From a checkpoint of a small transformer trained on Wikipedia: untied embeddings.
Each number is 128 + 32 x the weight over the matrix's rms, rounded and kept within 0 to 255. Layers, rows and columns count from 0.

# layer 5 MLP gate, 512x192, rms 0.0579, rows 328-351, columns 96-191
[[ 91 113  68 190  87 174  95 176 128  88 170  86  50 179 175 165 102 203 171 130  83 163 115 159 130 108 190 136 130 157 121 109 153 112 142  86  86 138  84 121 141  79 115 160 123 125 119 125 130  77 141 165 107 140 145 168 124 130 157 119 119  85 101 131 146 177 185 114 139  80  89 192 122  88  97  86 126 129 147 128 138 138 100 152 106 168 145 161  95 144 138 166 163  42 185 176]
 [ 87 144 139  47 139  81 109 141 161  96 140 144 117 147 125 151  92 114 115 121  60 105 129 124 223 188 139 117 174 102 129 123 157 107 154 164 116 113 104 161 146  58 143 121  66 143 140 166 127 123 146  75 126 136 146 111 157  63  85 166 137  96 148 167 133  76 113  49 152 103 134 151 125 164 158 103  88  84 109 119 123 128  79 141 131 140 120 137 100 109 118 136  68  93 117  95]
 [142 141 173 110 138 157  88 121 122 105 110 149 124  93 126 128 124 124  99  61 116  91  55 148 106 114 172 165 105 142 154 125 129 142 116 138 127  51 160 158 125 127 134 106 152 112 105 159 127  35  73 108 198 137 111 147 126 130 162 126 143 109  93 105 110 120 129 122  70 159 130  78 129 161 108 141 149 110 141  77 101 132 141 126  93 138 136 146 123 100 147 125  11 135 118  54]
 [146 153 176 103  75  98 112 148 141 135 102 171 128 132 140  99 132 151  86 158 132 118  85 107 128  74 154 137  74 143 121  96 165 165  85 169 160 183 121 126 141 175 156 130 116 107  94 124 151  88 120 167 142 142  81 107 106 136 156 133 161  97  68 104 115 109 161 132 124 172 112 160 117 148  79 129 126 118 119 105 126  89 146 107 159 109 101 174 125 102 108 209  74 112 130 119]
 [136 138 195 101 162 163 128 100 127 132 181 187 106  76  95  91  98 171 115 104 126  98 147 124 145 157 175 122 151 166 137 133 128 116  89 150 113  91  98 113 142 186 105 113 127 122 120 101 113  94 141 110 196 148 127 145 186 128 165 158 107 123 153 142 133  88 128 141 150 101 157 163 127 129 114 136  87 131  71 120  97 134  98 122 129 147 123 113 105 135 138 117 136 133 123 103]
 [124 151 103 111 128 142 144 124 128 157 113 131 128 166 163 199  97 149 139 121 165 152 125 181 133 105  81  77 134 140  82 152 141 131 131 129 137 134 154 113 108  76  91 127 116 108 175 125 158  96 137 143 123 118 164 155 148 133  54 181 148 136 154 107 124  79 124  79 143 141 142 182 129  63 138 151 196 138 105 119 107 137  92 167 132 109 115  61 108 131  84  89 101 104 110 155]
 [188 133 156 146  70  61  89  79 156  77 139 144 170 170 146 127  94  73 104 124  56  80 100 188 160  77 179 134 136 149 115 141  97 129 133 102 183 129 137 161 149 145 116 127  84 181 131  85 148  97 177 193 138 101 152 148  78 130 106 168 140 110 136 125 100 141 168 177 124  82  98 118 148 149 141 170 126 130 176 129 159 188 157 175 114 163 174 107 133 112 113 193 165 182 167 175]
 [131 111 117  84 113 197  82 127 117 104 180 182 120  94 155 135 138 151 108 117  74 116 168 173 154 134 118 146 134  89 142  76 113 133  90 167 116 121 128 102  68 128 117 114 172 154 207 135 126 183  98 141 183 106 113 110 138 197 116 132 156  91  96  94 121 163 170 142 161 138 126 132  83 174  81 202 152 132  79  64 152  88  80  49  78  91 129 135 138 109 139  96 122 182 141 110]
 [180 101 118 140 138 130  99  88 165  86 131 150 128 163 140 187 140 163  99 156 151 168 101 125 105 102 191  93 118 111 119 176 158 139 114 124 162 183 111 104 175 116 152 115  67 133 142 184 113  93 173 140 102 166 137 113 143 154 124 187 157 107 128 128 131  92 125 122 134 129 127 148 101 106 137 140 144 165 118 112 122 137 132 169 155 128 196 169  85 150 160 135 132  97 150 122]
 [152 157 162 110 134  60 140 125 164 159  87  66 130 116 117 160 122 115 117 125  93 107 194 173 152 170 126 123 149  95  88 105  79 157  73 116  94 104 113 125 149  89 118 131 158 184 120  71 118 104 151 102  66  70 125 126 110  91  98 188 128  36 168 148  85  69  68 153 121 112 141 196  91  69 101 160 115  28 158 145 184 172 118 117  95 146 116 155 200 104 160 128 110 142 124 143]
 [108 156 152  65 145  47 113  72 114 106 173  81  19  81 164 135 100 139 123 167 133  89  81 147 141 183  75 128 119  39 187 106 141 133  96 139 137 184 186 110 134 153 173 100 167 133 114 164 161  80  95 191 111  98 214 117 129  81 170 172 165 106 121 106 154 138 130 162 158 144  95 149 130 172  97 143 108 102 153  91 144 158 107 152 108 157 105 102 138  69 122 121 119  56 172  96]
 [162 181 103 125 187 149 126 104 103 146 108 149  89 122 112 118 184 120 208 145 126 142  92 116 158 138 147 155 119  95 102 105 163 115 164 125  80 148 131 125 149  68 166 142 137 166 134  85 128  80  90 129 113 116 133 137 134 111 148 106 176  54 115 102 116 168 101 122 137 134 139 132 131 161 133 133 170 187 129 105 134 135 131 138  83 178 151 202 135 129 157 123 126 136 121 131]
 [116 156 125  67 135 191 132 124 111 151 131 150  94 111 121 171 129 104 158  99 105 131 136  91  69 162 107 143 110 131 157  97 173 119 179 159 109  84 126 183 105 155  98  90 154 157  82 129 114 124  83 139 171 124 114 191 168 100  77 116  91 105 116 141  78 122 111 113  90 105 151 121 175 186 112 149 143 114 123 179 101 136 189 120  88 110 157 118 134 150  63 164  68 109 125 119]
 [140 123 173  76 188  84  87  81 127 156  67 135 112 149  95 124 102 115 180  65  70  69  84 177 118 101 132 176 104 128 115 124 132 130  51 137  86 168 144 132 127  94 167 155 141 104 110 117 101 107 102  49 228 129 160  66 129 102 130 172  67  60 165  70 151  48 121 109 102 164 163 160  98 177 143 133 101  87 115 128 151  94 120 124 168 124  82 107 145  95  80  98 150 140 114  86]
 [106 144 129 138 107  86 131  98 143 196 105 142 133 144 159 103 126 143  92 112 168 155 194 144 108 148 140  94 108 128 112 168 190 123 111 120 148 232 102 232 191 126  66 132  98 120 156  88 153 166 164 118  82 110 112  83 149 103  95 120 105 106  62 127 157 143 161 159 135 117 159 118  88 112 127 158 132 141 111  82 153 149 140 116 139 164 156 104 119 104 122  67 117 112  94 113]
 [148 157  70 160 116 103  67  98 136 146 156 170  89 133  84 173 147 106 164 114 125 139 142 202 108  89 171 150 128  83  62 135 169  99 114  91 109 112 110 145  93  85 101 114 136 146 201 136 126 104 113 183 149 131 134 135 110 151 181 153 195  94  99 169 128 143 124 135  84 158 154  88 135 170 187 161 147 141 132 103 188 207 175 131 112 151 153 128 132  90 121 118 111 148 120 114]
 [166 146 127 121 112 133  64 143 107 111 114 169 163  87 121 149  26 170  69 148  86 194 168 120  92 170 134 157 113 140 181 103  95 158  79 131 166 108 163 123 154 144 159  79 137 133 164 120 149  94 132 128 157 108 155 105 133 180 124 148 105 128 140 116 152  87  17 216 113 154  95 118 142 135 185 144 142  95 135  97 129 179 159 153  98 173 136  87 118 132 154 130  60 106 149 120]
 [ 67 124 161 144 133 201 134 183 178 148 114 148  89  82 140 175 114 112 125 154 164 147 161 203  83 119 147 104  98  98  93 112 170 135  74 120 145  98 112 138  50 120 166  90 199 131 180 153 131  52 151 125  80 148 128 135 198 171 147 175 207 108 186  93 162 151  58 147 141 120  17 133 126 153  91 113 168 165 157 147 110 133  91 144  70  96 139 158  91  83  98  45 120 108  81 122]
 [146 147  83 137 163 112 114 195 147 213 112  95 137 129 205 167 188 138 145 215 151  76  73 137 113 120  89 151 106 157 166 100 120 125 143 137 122 113 127  87 132  98 146 144 120 123 151  46 175 150  71 111 152 111 178 136  96  92 133  81 157 119 150 120 177 108 180 127 119  84 157 131  79 154  72 185 138 181 148 122 160 190 123  60  73 160 130  95 131  78 174 139 122 155  40 130]
 [164 127 135 155 107 165  57 163 127 155  96 132  65 161  93  70 132 138 122 124 107 194 179 195 116 156 136 151 161 143  63 152  71 103 178 160  86 150 184 122 147 102 142 132  94 110 147 120 175 126 104 152 159 161 176  96  98 127  99 179  96 115 120 139 114 172 149 119 164 136 172 106 135  96 134 131 121 111 130 149 117 152 189  42 183 160 191 121 144 109 120 138 163 110 155 153]
 [164 119 126 135  73 128 127 128 178 156 114 108 118 141 127 128 120 122 118 188 163  85 194 147 127 137 117 167 155 141  95 111 148 110 126 141 142 141 129 144  94 135 181  77 108 106 141  96 122 154 161 126  99 164 226 172 147 136 159 105 178 125 136 159 148 104 113  93 133  66 147 108 102 187 142  69 176 123 113 164 152 171 197 109 139 148  73 166 149  74 128 127 183 154 117 111]
 [134 106 163  81 124 138  86 108 113 164 158 177 111 162  82 118 134 119 196 143 129 104 150 154 104 145 128 147  55 164 140 120 136  91 104 138 150 138  60 112 139 130 132 132  97 186  84  95 187  94 127 179 163  99 109 107 168 160 123 148 113  75 141 135 136 154 112 106 154 136 106 170 117 162  96 141 181 191 130 122 136 176  65 165 144 140 172 184 145 110 122 137 127 139 159 186]
 [ 96  82 175 100 113 180 132 153 137 166 176 126 165 115 122 141 179 134 146 126 115 104 127 134  94 124 101 149 127 134 101  81 137 164 103 126 144 130 115 157 109 150 139 138 203 136  52  91  90 162 168 162 113 161 165 119 123 163 107 125  93 126 101 181 126 170 178 145 133 125 178 124 138 102 193  92 133 106 108 111 129 141 124 185 142 162  91 165 173 137  82 112 150 111 120 102]
 [121 142 133 155  80 159  84 148 116 107 171 135 114 122 151 156 141 160  89  89 113  96 162 175 141 129 195  97 145 119 133 152 126 126 124  73 139 159 182 190 125  88 161 103 124 149 117 118 123  99  74 131 155 115 147  71 149 133 171 123 168 122 128 160 109  82 132 114 123 115 150 161 114 156 121 149 103 126 155 116 119 141 185  99 126  90 155 130 111 131 123  78 127 169 133 143]]
# layer 5 MLP up, 512x192, rms 0.0578, rows 328-351, columns 96-191
[[ 93  69 105 170 152 134 111 143 150 114 141  88 100 147 128 145 140 154 116  81  95 107 119 142 121 116 124 178  98 145 161 110  99 106  99 121 113 128 139 178 108  87  93  93 132 151 136 104 185  81 105 102 124 183 111 162 165 129 174 247  68 167  97 146 163 168 143  83 129 144 126 113 106 122 135 170  72 131 132 100 134 143  70 162 132  84 141 192 123 103  87 145 115  64 138 150]
 [114 138 146  82 135  94 164  80 161 120 100 180  98 126  81  90 115 143 125  93  77 120 131 155 206 173 122 111 140 124 115 104 144 147 101 142 106  98 116 153 101 118 109 143  84 126 151 168 182 188 155  94  67 122 121 148 121 135  82 135 135 137 180 145 164 119 107 135 150  77 142 136 165  89 124 176 142 142 150 115 132 180 108 137 144 166 150 142 146 116  92 165 135 142 171 114]
 [122 179 116 139  71 120 133 164 139 156 120 127 134 114 124 178 160 148  98 128 134 118 185 136 163 180  84 142 131 138 101 106 118  99 102 153 118 166 131 185  57  83 132 127  83 123 113 101 114 144 166 107 137 155 110  99 101 109 148 103 125 180  98 101 115 113 105 166 146 113 104 156 132 130  79 126 173 140 137 129 116  95 104 169 158 133  97 112 156 131 130  75 162 122 155 158]
 [ 99 181 139 112 178  52 118 159 171 126 116 170 136  69 147 103 148 188 116  88 131 146 103 134 121  97 104 173 133 138 134 114 159 154  89 177 147 147 175  80 118 160 140 147 152 129  78 106 125  86 110 181 111 108  92  99 101 123 123 179 181 137 122 127 138 116 163 127 133 131 205 137 140 101 122 170 141  89  64  95 169 134 133 100 173 146  64 147 152 134 179 115 132 144  68 124]
 [112 117 110 153  81 118  78 149 164 152 129 112 113 171 151 176 103 136 126 138 137  58 164 145 155 123 105 149 169 119 131 122  75  85 164 119 128 115 194 184 128 105  83 151  75 143 166  99 180 163  74 123 143 196 110 151 160  86 155 135 140 171 122  98 140 158 122 131 125 144 168 136 144 156 161 172  97 149 104 170 135 137 191 153 128 158 175 112 140 215  65  93 119 157 143 108]
 [138 136 160  70  62  74 138 192 159  74 138 142 167 172 155 105  96  80 138 160 141 134 105 116  80 154 110  92  97 127  89 123 109 120 141 113 162 112 130  92 136 109 139 160 180 104 148 100 114 124 138 120  76  85 102 108 185 109 127 161 109 132 132 187 131 152 162 105 153 105 149 122 143  56 154 150  32 137 112 134 196 156 123 121 119 122 101  42 151 121  64 160 103 125 119 134]
 [118 161 139 122 162 142 152 193 113 174 182 126  94 106 120  98 170 135 170 139 106  92 119 155 110  98  81 140  95  71 168 130 108 126 103 151  79 181 125  99 122 187 134 129 152 149 108 166  79 163 208 128 135 182 121 176 162 115 113 106 115 130 138 148 147 126 144 126 138 122  63 116 158 148 113 149  91 118 155  84 109 146 141  94 100 134 106 140 137  92 103  91 124 130  86 116]
 [111 152 151 125 155 145 109 160  97  63 115 133  91 157 137 165 100 132 161 102 169 164 119 151 113 132 119 117 136  97 100 156 146 109 150 138 116 156 131  92 188  82  96 148 131 113  94 112 120 104 167 126 106 159 182 142 103  99 105 170 136 146 116 150  91 116 118 106 135 112 120 209 106  94 170 102 137 140 156 121 113 163 154  99 145 110 180 157 100  99 122 105 136  97 178  56]
 [132 134  82 135  68  96  83 117 161 143 150 225 132 134 164 101 106 137  80 179 175 161  95 146 181 144 161 154 110 109 163 127 176 158 102 146 160 159 177 131 128  99 186 122  96 184 142 114 104 166 147 116  98 155 102 134 105  99 123  86 114 113 131 136 131 138 108  86  87 144 125 108 111 131 145 190 103 146 184 116  99  81 114 167 137 124 121 112 104 110 126 182 107 134 155 166]
 [187 130  54  85 148 102 141 140 161 111 102 117 153 102 146 122 152 187 114 110 112 124 141 141 114  76 163 107 138  66  48 144 116 168 106  89 170 163 122 117 110  77 159 121 149 137 121 182  93 129 190 157 195 101 125  70 116  70 170 189  96  76  86 222 145 146 134 179 135 108 111 173 149 172 153 137 101 114 122 161  84 118 154 121  91 206 107 125 110 141 124  76 118 126 134  91]
 [114 140 154 119  97 157 123 176 154  69 167 141 207 163 169 171 164 115 193 121 120 159 133  84 210 159 145 119  99 162 144 124 100 112  97 152 115  85  57 179 134  65 133 126 143 168 196 165 182 120 134 127 155  23 151 128 192 169 115 110  82 111 122 150 100 121 110  53 143  92 105 136 142 134 115 137 140 168  68  93 125  89 205 109 168 161 157 123 105 158  90 188 105  50 142 181]
 [140  94 128 128 127  75 101 147 159 134 113 129 159 131 133 137 155 102 119 158 162 153 115 132  66  99 131 134 123  83 158  82 125  69 193 125 115 100 109 119 130 193 130 144 131 138 138  97 102 165 107 117 138 104 140 143 153 136 142  62 119 129 177 117 126 128 112 134 159 167 139 153 106 174 135  60 145 161 154 149 112 129 151 162 124 107 203 118 127 188  97 138 158 133  91 113]
 [ 76 155 139  97 106  42 135 139 202 123 145 125 112  94 162 205 151  49 207 136 138  93 122 137 164 135 102  83 148 104 152  95  85 171 146 148 116 144  78 143 164 123 145 121 133 151  85 169 134 126 149 119  90 133 152 133 154 119 180 172 147 138 161  66 194 135  98 130 128 135 101 161 113 165 139 152 166 104 128 168  77 108 113 139 118  68 153 223  96 125  88 138 130 102 110 169]
 [106 119 153 163  77  94  92 155 124 163  50  79 155 100 111 105 113  89 153 149 126 149 114 138  93  75  95 156  99 105 127 125 139  96 128  62 145 224 189 142 136 115  85 113  87 131 118 153 150 141 111  63 171 137 214 156 120 158 205  91 163 164 112 153  84 120 231 150 146 132 102 130 156 145 116 142 101 177 119  54  98 133 164  94 107 160 131 118  91 122 122  91 130 134 156  78]
 [174 131  82 143 148 151 124  99 106 109 155 138 145 142 146  83 108 145 128 145 137 121 147  76 165 128 110  73 101 151 120 102 154 156 190 149 158 103 144  87  80 161  95 112 177  88 149 154  80 155 140 137 138 103 184 151 170 169  75 107 122 138  93 152 128  75 167 117  76 140 118 109 234 163 115 124 130 167 108  84 152 121 164  66 113 105  39  95 121 124  90 101 152 133 128 101]
 [138  72 137  66 159 127 158 136 127  88 193 200 112  75 108  95 128  88 115 129 152 121 143  94 120  89 134 121 168 147 142 135 177  97 116 100  93 157 137 130 151 101 140 152 171 119  86  99 145 133 134 111 159 174 116 126 167 167 152 127  99 137  96  99  79 147 133  77 154 145 146 100 103 132 152 125  88 133 139  93  84  94 105 127  78 113 132 173 191  66 139 139 168 101  91 105]
 [146 127 142 127  91 183 133 108  74 145 143 132 181 115 162 131 160 130 103 138 152 101 123 119 125 138  87 148 188  93 174 167  93 156 126 171  81 120 132 171 150 135 144 114 167 151  62 102  66 125 132 128 141 139 133 166 123 137  98  93  82 111 130 117 129 163 144 112  81 143  46 149 123 166 129 140  55 142 156 127 108 129 155 144  76 116 126 135 105 147  73 111 136 211  63 118]
 [ 98 113  99 151 109  70 141 166 149 210 121 146 148 139 141 110 111  99  77 181 141 133 127  75 169 113  57 106 119 141 119  61 116 112  92  69 114 134 162  53 102 152 129 136  64 103 144 185 150 151 160  87 165 116 136 173 141 170 169  68 153 125 151 202 142 175  99 112 171 128 146 122 133 135 181 166 116 109  96 138 127 126 189 136 144 118  82  83 101 143 139 162 130 139 139  98]
 [160 151 133 116 176  77 109 149 172  83 117  94 129 170 155 125 155 100 157 108 171 160 129  72 127 151 133  62 117 135 115 170 142 150 151 144 115  85 146  93  92  99 147 140 184 120 149 167  91 135  29 144 123 112 142 128 153 128  76 152 156  97  71 116 173 113 140 154 131  47 177 128 148 133 105 126  84  97 123 162 103 122  97  82  94 178  49 127  88 130 150 143 170  92  84 136]
 [141 140 141 120 124 157 127 174 135  97 140 160  90 200  64 114 168 103 175 118  80  85 151 180 187 140  72 128  87 123  70 207  62 122 127  95 181 146 127  89  76  54  75  96 129 142  56 144 109 159 148 130  46 150 168  73 126 147  80 152  73 140  79  74  92 125 148 114  76 161 125 101 171  76  57 127 152 113 151 132 127 163 150  82 157 134 126 114 156 108 120 181  91 125 139 163]
 [102 100 183 119  93 113 139 162 113 105 145 128 106  72 112 130 127 109 128 159 119 165 169 169  92 197 167 113  71 131 129 136 137 102 105 156 127 182 119 150 112 123 124 152  71 121 101  81 124  66 126 145 173 158 140 121 161 131 174  47 104 146 104 132 116 137 114 130 151 140 124 133 151 183  97 127 172 128 144 116 117 112 117  75 106 153  85 137 106  56  94  83  57 197  93 104]
 [142 179 151 106 145 139 182 133  89 106  89 102 110 115 153 118 112 132 101 183 210 100 161 118 135 118 118 117 133 160 191 122  87 135 107 146 145 151 178 134 162 142 104 142 109 156 149 147 140  94 130  56 179 191 147 132 176 167 155 131 121 136 105  99  87  96  83  94  49 160 114 120  80  75 121 100 159  70 121 182 129 166 159 168  35 130  64  71 143 117 104  61 109 105  97 135]
 [ 95 153 163  83  97 138  89 152 168 108 162 141 112 121 187 153 156 101  45 170 152 146  78 150  90 113 101 149 200 142 132 100 136 152  96  71 155 196 121 157 137 127 157  90  96 139 148  79 109 145  99 142 165  94 115 116 158 102 176 101 144 161 135  96 114 102 147 132 185 121 104 173  88 148 130 113 137 189 148 149 104 122 102 162 141 126  88  98 152 145 140  97 164 122 168 168]
 [133 138 137 129 171  80 125 158  92 182 122 141 119 118  86 100 173  65 160 123 154 100 132  77 144 151 106 152 114  88  45 178 121 103 135 143 102 143 100 125 109  85 117 128  98 107 111  91 152 163 146 105  96  89 129 102  98 156 113  91  90 156 106  87 152 118 124 152 130 101 127 102 125 139 125 119 102 126 145 100 118 177  95 142  93 160 158 144  92 138 118 127 117 117  96 138]]
# layer 5 MLP down (transposed), 512x192, rms 0.0579, rows 328-351, columns 96-191
[[115 165 210 120 111 168 181 115  97 156 110 106  95  64  98 128 163 164  64 119 141 110 102 172 102 128 131 127 169 121 157 151 127 154 115 133 142 104 223 120 120 130  99 104 129 151 169 121 136 185  88 135 166 101  66 163 134 103  80  88 212 166 177 125 133 104  53  97  92  78 192 136 104 133 102 117 183 130 130 145 170 133 187 165 142 101 162 110 110 139 128 131 150 206 144 177]
 [ 85 100 137 137 126 143 117 106 124 140 121  72 115 131 111 150 154 144 151 159 148 148 140  88 127 118 140 145 144  89  66 154 186 162 145  45 155 200 132  67 139 170 153 149 157 150 122 144  87  74 134 158 107 174 149 102 163 142 145 135 124 133 127  83 160 130  90 144 103 167 109 143 139 151 141 110  93 151 129 129 120 142 154 103  93 148 125 121 108 153 106 134 139 155 157 170]
 [139 158 125  87 140 105 101 107  91 124 155 145 144 119 123 122 114 111 133  99 138 119  39 172 100 106 169 156  83  93 202  96 168 148 127 178 144 120 120 150 137 164 132 143 149 111 114 119 111  94  97  84 134 102  79 158 114 133 138 168  84 114  98 116 114  90 110 167  63 125 128  91 109 152 114 124 133 112 112 110 110 111 106 186  79 145  95 174 165 106 184 140  72 117 107  98]
 [111 171 117 148  84 131  84 126 178 117 118  95 110 124 190 115 137 153  22 129 120 157  98  91  98 136 135  97 184 119 156 147 150 135 162  92  91  80 130 109 123 140 121  94 144 141 145 115 192 127 124 196 130 121 175  95 103 173 164 146  86 199 174 113 116  81  80 160  69 221 139 177 141 136 118  80 115  61 119  84 132 122 107  96 150 175  85 109  89 143 152 135 154 128 131 126]
 [147 152 189 114 147 110 172  91  80 147  86 142 143  93 105 123 110 124 132  91 129 129 116  90 150 157 127 151 104 171 138 124 166 145 141 110 117 158  98  88 114 131 157  93 177 153  83 158  63  80 152 137 111  88 147 127  77 167 128  81 105  96 112  82  98 118 103 150 151 109  90 122 130 111 112 121 180 110 167  79 112 162  83  94 118  97 127 117 139  56  96 152 124  68  91 135]
 [137 121  99  99 122 120 141 154 126 149  74 149 123  99 110 140  78  91 155 141 114 140 100 159 112 165  63 206 147 112  80 168 214 122 130 154 101 127 109 141  43 106 119 132 163 139 121  90 126 151 177  81 130  99 114 120 145  79 117 135 102 168 173 119  92  92 151 107 105  96 145 129 116 125  91 155 105 134 133 143 124 124 100 157  96  90 120 103  67 165 104 144 159 110 107 159]
 [157 138 192 141  93 100  81 116 138 111 161 176 146 116 151 115 100  80 144 132  67 112 111 155 153  63 128 113 124 169 114 117  90 144 134 130 117 155 180 149 201 207 150  72 142 163 119 167 117 149 165 179 145 137 133 133 106 124 124 161 124 123 108 140 111 155 157 186 135 150  95 117 154 105 166 169 130 136 160 115 171 153 164 135  79 152 174  83 132 100 158 170 167  98 100 172]
 [112 101 153 111 144 203  49 156  88  80 104 176  83 139 117 115 122 152 101 122 115 161 177 157 159 116 145 132 110  97 104  61 152 121 127 167 133 136 132  80 135 100 133 138 123 121 158 133 163 148  91 148 168 136  98 101  88 150 139 140 169 104  88  95 168 162 133 131 178 156 136 132  50 169 121 152  76  96  94  51 155 125 124  62  96 125 170 128 131  87 151  84 116 117 136  66]
 [103 137 151 142 102 110  79 186 159 234 160  83 117 128 146 132 156 134  92 154 169 175 141  69 166 107 145  90  60 146 120  81 100  77 146 138 178 145  84 148 131  85 175 122  84 104 130 155 126 178  91 179  77  97 120  35 144 136 151  91 149 111 143 131 131  78 101 136 137 136  74 109 102  85 100  97 109 118 126  82 136  96 162 135 134 156 162 113  73 108 127  97 125 142 111 100]
 [161 166 160 157 151 120 136 129 160 158  79  85 110 115  83 148 107 102  96 110 125  70 133 182 165 168 169 148 176 125 170 138 117 100 136  39 159  67  97 160 186 104 155 115 125 174  62 102 106  68 163  92 112  84 137  97  99 136 100 196 142  35 195 135 161  67  68 113  91 100 131 159  63 106  83 148 138  15 113 141 158 125 134 183 169  80 170 137 136 137 103 120 178 151 114 124]
 [102 121 147 179 161 206 164 174 159  96 132  86 165 142  75 170 173  85 140 164 107  94  92 130 114  96 110 118 103 235 167 157 153 156 166 165 125 117 155 161 116 115 131 147 126  67 178 198 113 159 103  98  77 125  76  93  73 134 121 125 155 188  97 107  99 107 136 186 129  95 117  70 126 131  71 171 148 226 113  94  88 214 115  73 192 156 111 131 127 151 170 126 121 144 151 126]
 [140  74 140 140  86  95 127 123 143 131 114 104 138 164 162 128 106 129  89  99 158 124 169 125 100 143 117 131  99 111 161 105 119  85 149 159 174 139 160 141 126 210 123  76 138  87 141  78 143 166 142  74 115 138 144 117 192 136 116  88 121 120 158 162 129 114 155 117 117 191 152 169 146 139 173  68 112  91 103 148 132  94 120 163 109  90 206  48 132 124 104 156 133 110 110  84]
 [179 101  81 136 123 155 103 130  90 117 169 101 157 139  80  59 133 181  35 104 111 183 137 123  69 134 120 158 109 113 107 111 132 108 116 112  95 121 143 110  85 141 125  97 155 155 136 113  83 103 102 111 141 132 150  84 111 144 122  88 137  78 176 136  80 123 151 111 147 161 163 126 149 133 123 156  89 122  98  69 138 159 110 153 173 175 127  78 154  83 137 114 152 138 145  94]
 [138  83  78 109 103 100 152 113 183 142 106 133  82 180 144 163 130  96 125  90 165 134 132 120 150 142 126 110 156 168  92 146  73 129 116  86 166 110  54 149 163 166 144  83 114 141  71 109  90  95 122 117 106  78 116  85 111 110 143 139 115 144 168 122 206 106 124 197 150 142 119 153 129 101 144 125 166  39 194 158 127 109 117 179 144 144 114 142 144 123  79 144 183 124 101  99]
 [ 89 151 189 132 127 115  80 131 113 150  84 161 117 131 153 156 130 125 133 124 105 135 107 122  72 119 168 178 115 137 115 187 166 171  51 136 139 171 143 125 129 145 117 120  75 157 111 118 130  90  61 134 157 171 124 119  74 103 206 176 131  80 151 143  95 119  88 167 151 128 115 138 106 160 154 147 156 126 119 123 118 143 114 181 117 139 194 165 113 184 142 131 113 108 169 165]
 [182  89 142 159 141  79 102 132  98 157 156  89 146 162 111 124 123 187 165 117 106 145 128 143 103 100 152 114  98  99 181 102  93 129 136 126  99 179 158  88 105 142 167 114 111 160 105 132 143 137  69 107  56 115  55 166  77 107 171 121 144 177 106 106 131 123 182 204 105 161 123 204 131 103 117 104 115 143  90 119 107 156  99 146 175 166 114 107 128 144  77 137 174  89 155 128]
 [132 149 132 151 163  82 167 160 127 127 100 169 116  96 135 164 117 143 177 152 128  95 104 182 114  99 149  71  93 160 113 104 143 110 180 114  88 103 106 120  98 158 141 143 119 160 130  92 140 153 121 132  99 102 146 142 169  66 152 169 151 156  78 123  83  98 157 152 123 168 204 130  70  42 120 112 139 157 136 144 134  90 119  93 126  99 139 141 136 124 158 155 109  20 124 127]
 [110 140 111  92 154  95 125 122 100 121 158  82 110 112 107 112 106 131 163 112  37 123  69  79 153 121 133 136 141 149 141 128  43 136 110 190 115 139  69 180 165 142 103 149 161 149  36 112  31 154 138 136 114 128 171 119  77  85 102 142 132 115 106 108 107  91 115 141 117 155  95  87 173 134 175 117 167 138 134 112  94 136 146 127 185 127 170 130 138 177 120 116 135 105 126 124]
 [ 73  90 222 132 138 142 109  72  82 159 117 144 134 131 100 110 153 159  89  89  98 105  71  66 121 141 110  58 118 138 116  66  56 143 203 150 111 139 145 119  79 136 117 156 112 100  75 139 186 140  92 143 139 103 127 127 115 115 137 126 168  93  97 157 126 121 144 132 187 126 125 151 122 107 119 185 101  99 158 100  83 162 140 152 116 206 133 164 133  78 208 207 160 183  40 128]
 [184  94 115 175 138 176 122 179 140 130 153 141  81 150  73 145 170 149 213 148 104 114 157 195 148 159 108 172 100  60 115 237  35 210 112 122 107 119 165  89  68  68 162 122  17 142 160 139 131 184 146 124 105  89 131  92 110  77 123 121  90 131  86 133  82 174  95 129  77  64 127  70  88  83 111  11 114 190 160 126 108 132 122  87 154 104 110 156  96 152 115 101 103 133 160 211]
 [117 161  82 122 177 165 106 136 145 145 116  84 163 174 103 113 131 138 110  52  95  73  51  55 125 104 112 126 151 132 126  85 103 151  97 149 166 103 149 112 141 150 137 137 150 118 105 163 141 106 132 133 123  85  97  87 123  89 118 198 151  83 120 118 165 124 108 144 136 141  56 144  95  93 186 136 132 111  96 139 119 117 111 138 102  75 173 149 122 154 146 156 146  75 185 128]
 [ 88  95 105 135 171  67 149 104  94  88 116 104 119 122 113 118 131 123 117 131 114 150  84  78 134 134  89 154 162 143 113  82 112 174 154 162 173 178 158 159 129 135 123 138 190 172  79  75 113 139 100 146  81 128 100 121 116  94 141 117 136 144 131 129  95 134 159 107 185 101 114 187 158 141 135 186 106 145 103  98 118 127 156 103 177 152 172 169 158 156 116 153 132 106 127 116]
 [165  96 109 114 144  99 138  95 111 144 132 126 150 193  85 119 140 160 202 144  58 139 189 125 145 112 142 107  39  77 101 162 107 111 185 187 138  85 145  76 141 127 109 148 138 118 187 155 170 109 128 177 118 136 188 130 122 153 101 174  75 142 176 126 152 106 147 132 125 152 131  74 160 126 128 110 112  89  93 105 149 107 139 131  94 142 136 130  78 107 117 162  85 149  73 120]
 [157 175 118 116 141 138  83 135 150 127 151 143 115 126 156 132 211 156 146 124 136  76 147 177 171 161 153 125 108 113 107 227 148 119 195 121 128 156 144 169 153  64 141  84  75 110 143  96 114 131 132 157  89 110 183 158 113 174 156 114 104 167 138 153  77 102 133 184  83  82 181 128 132 147 127 114  97 158 121 109  79 207 130  88 157 112 171 147  67 127 138  85 118 146 111 171]]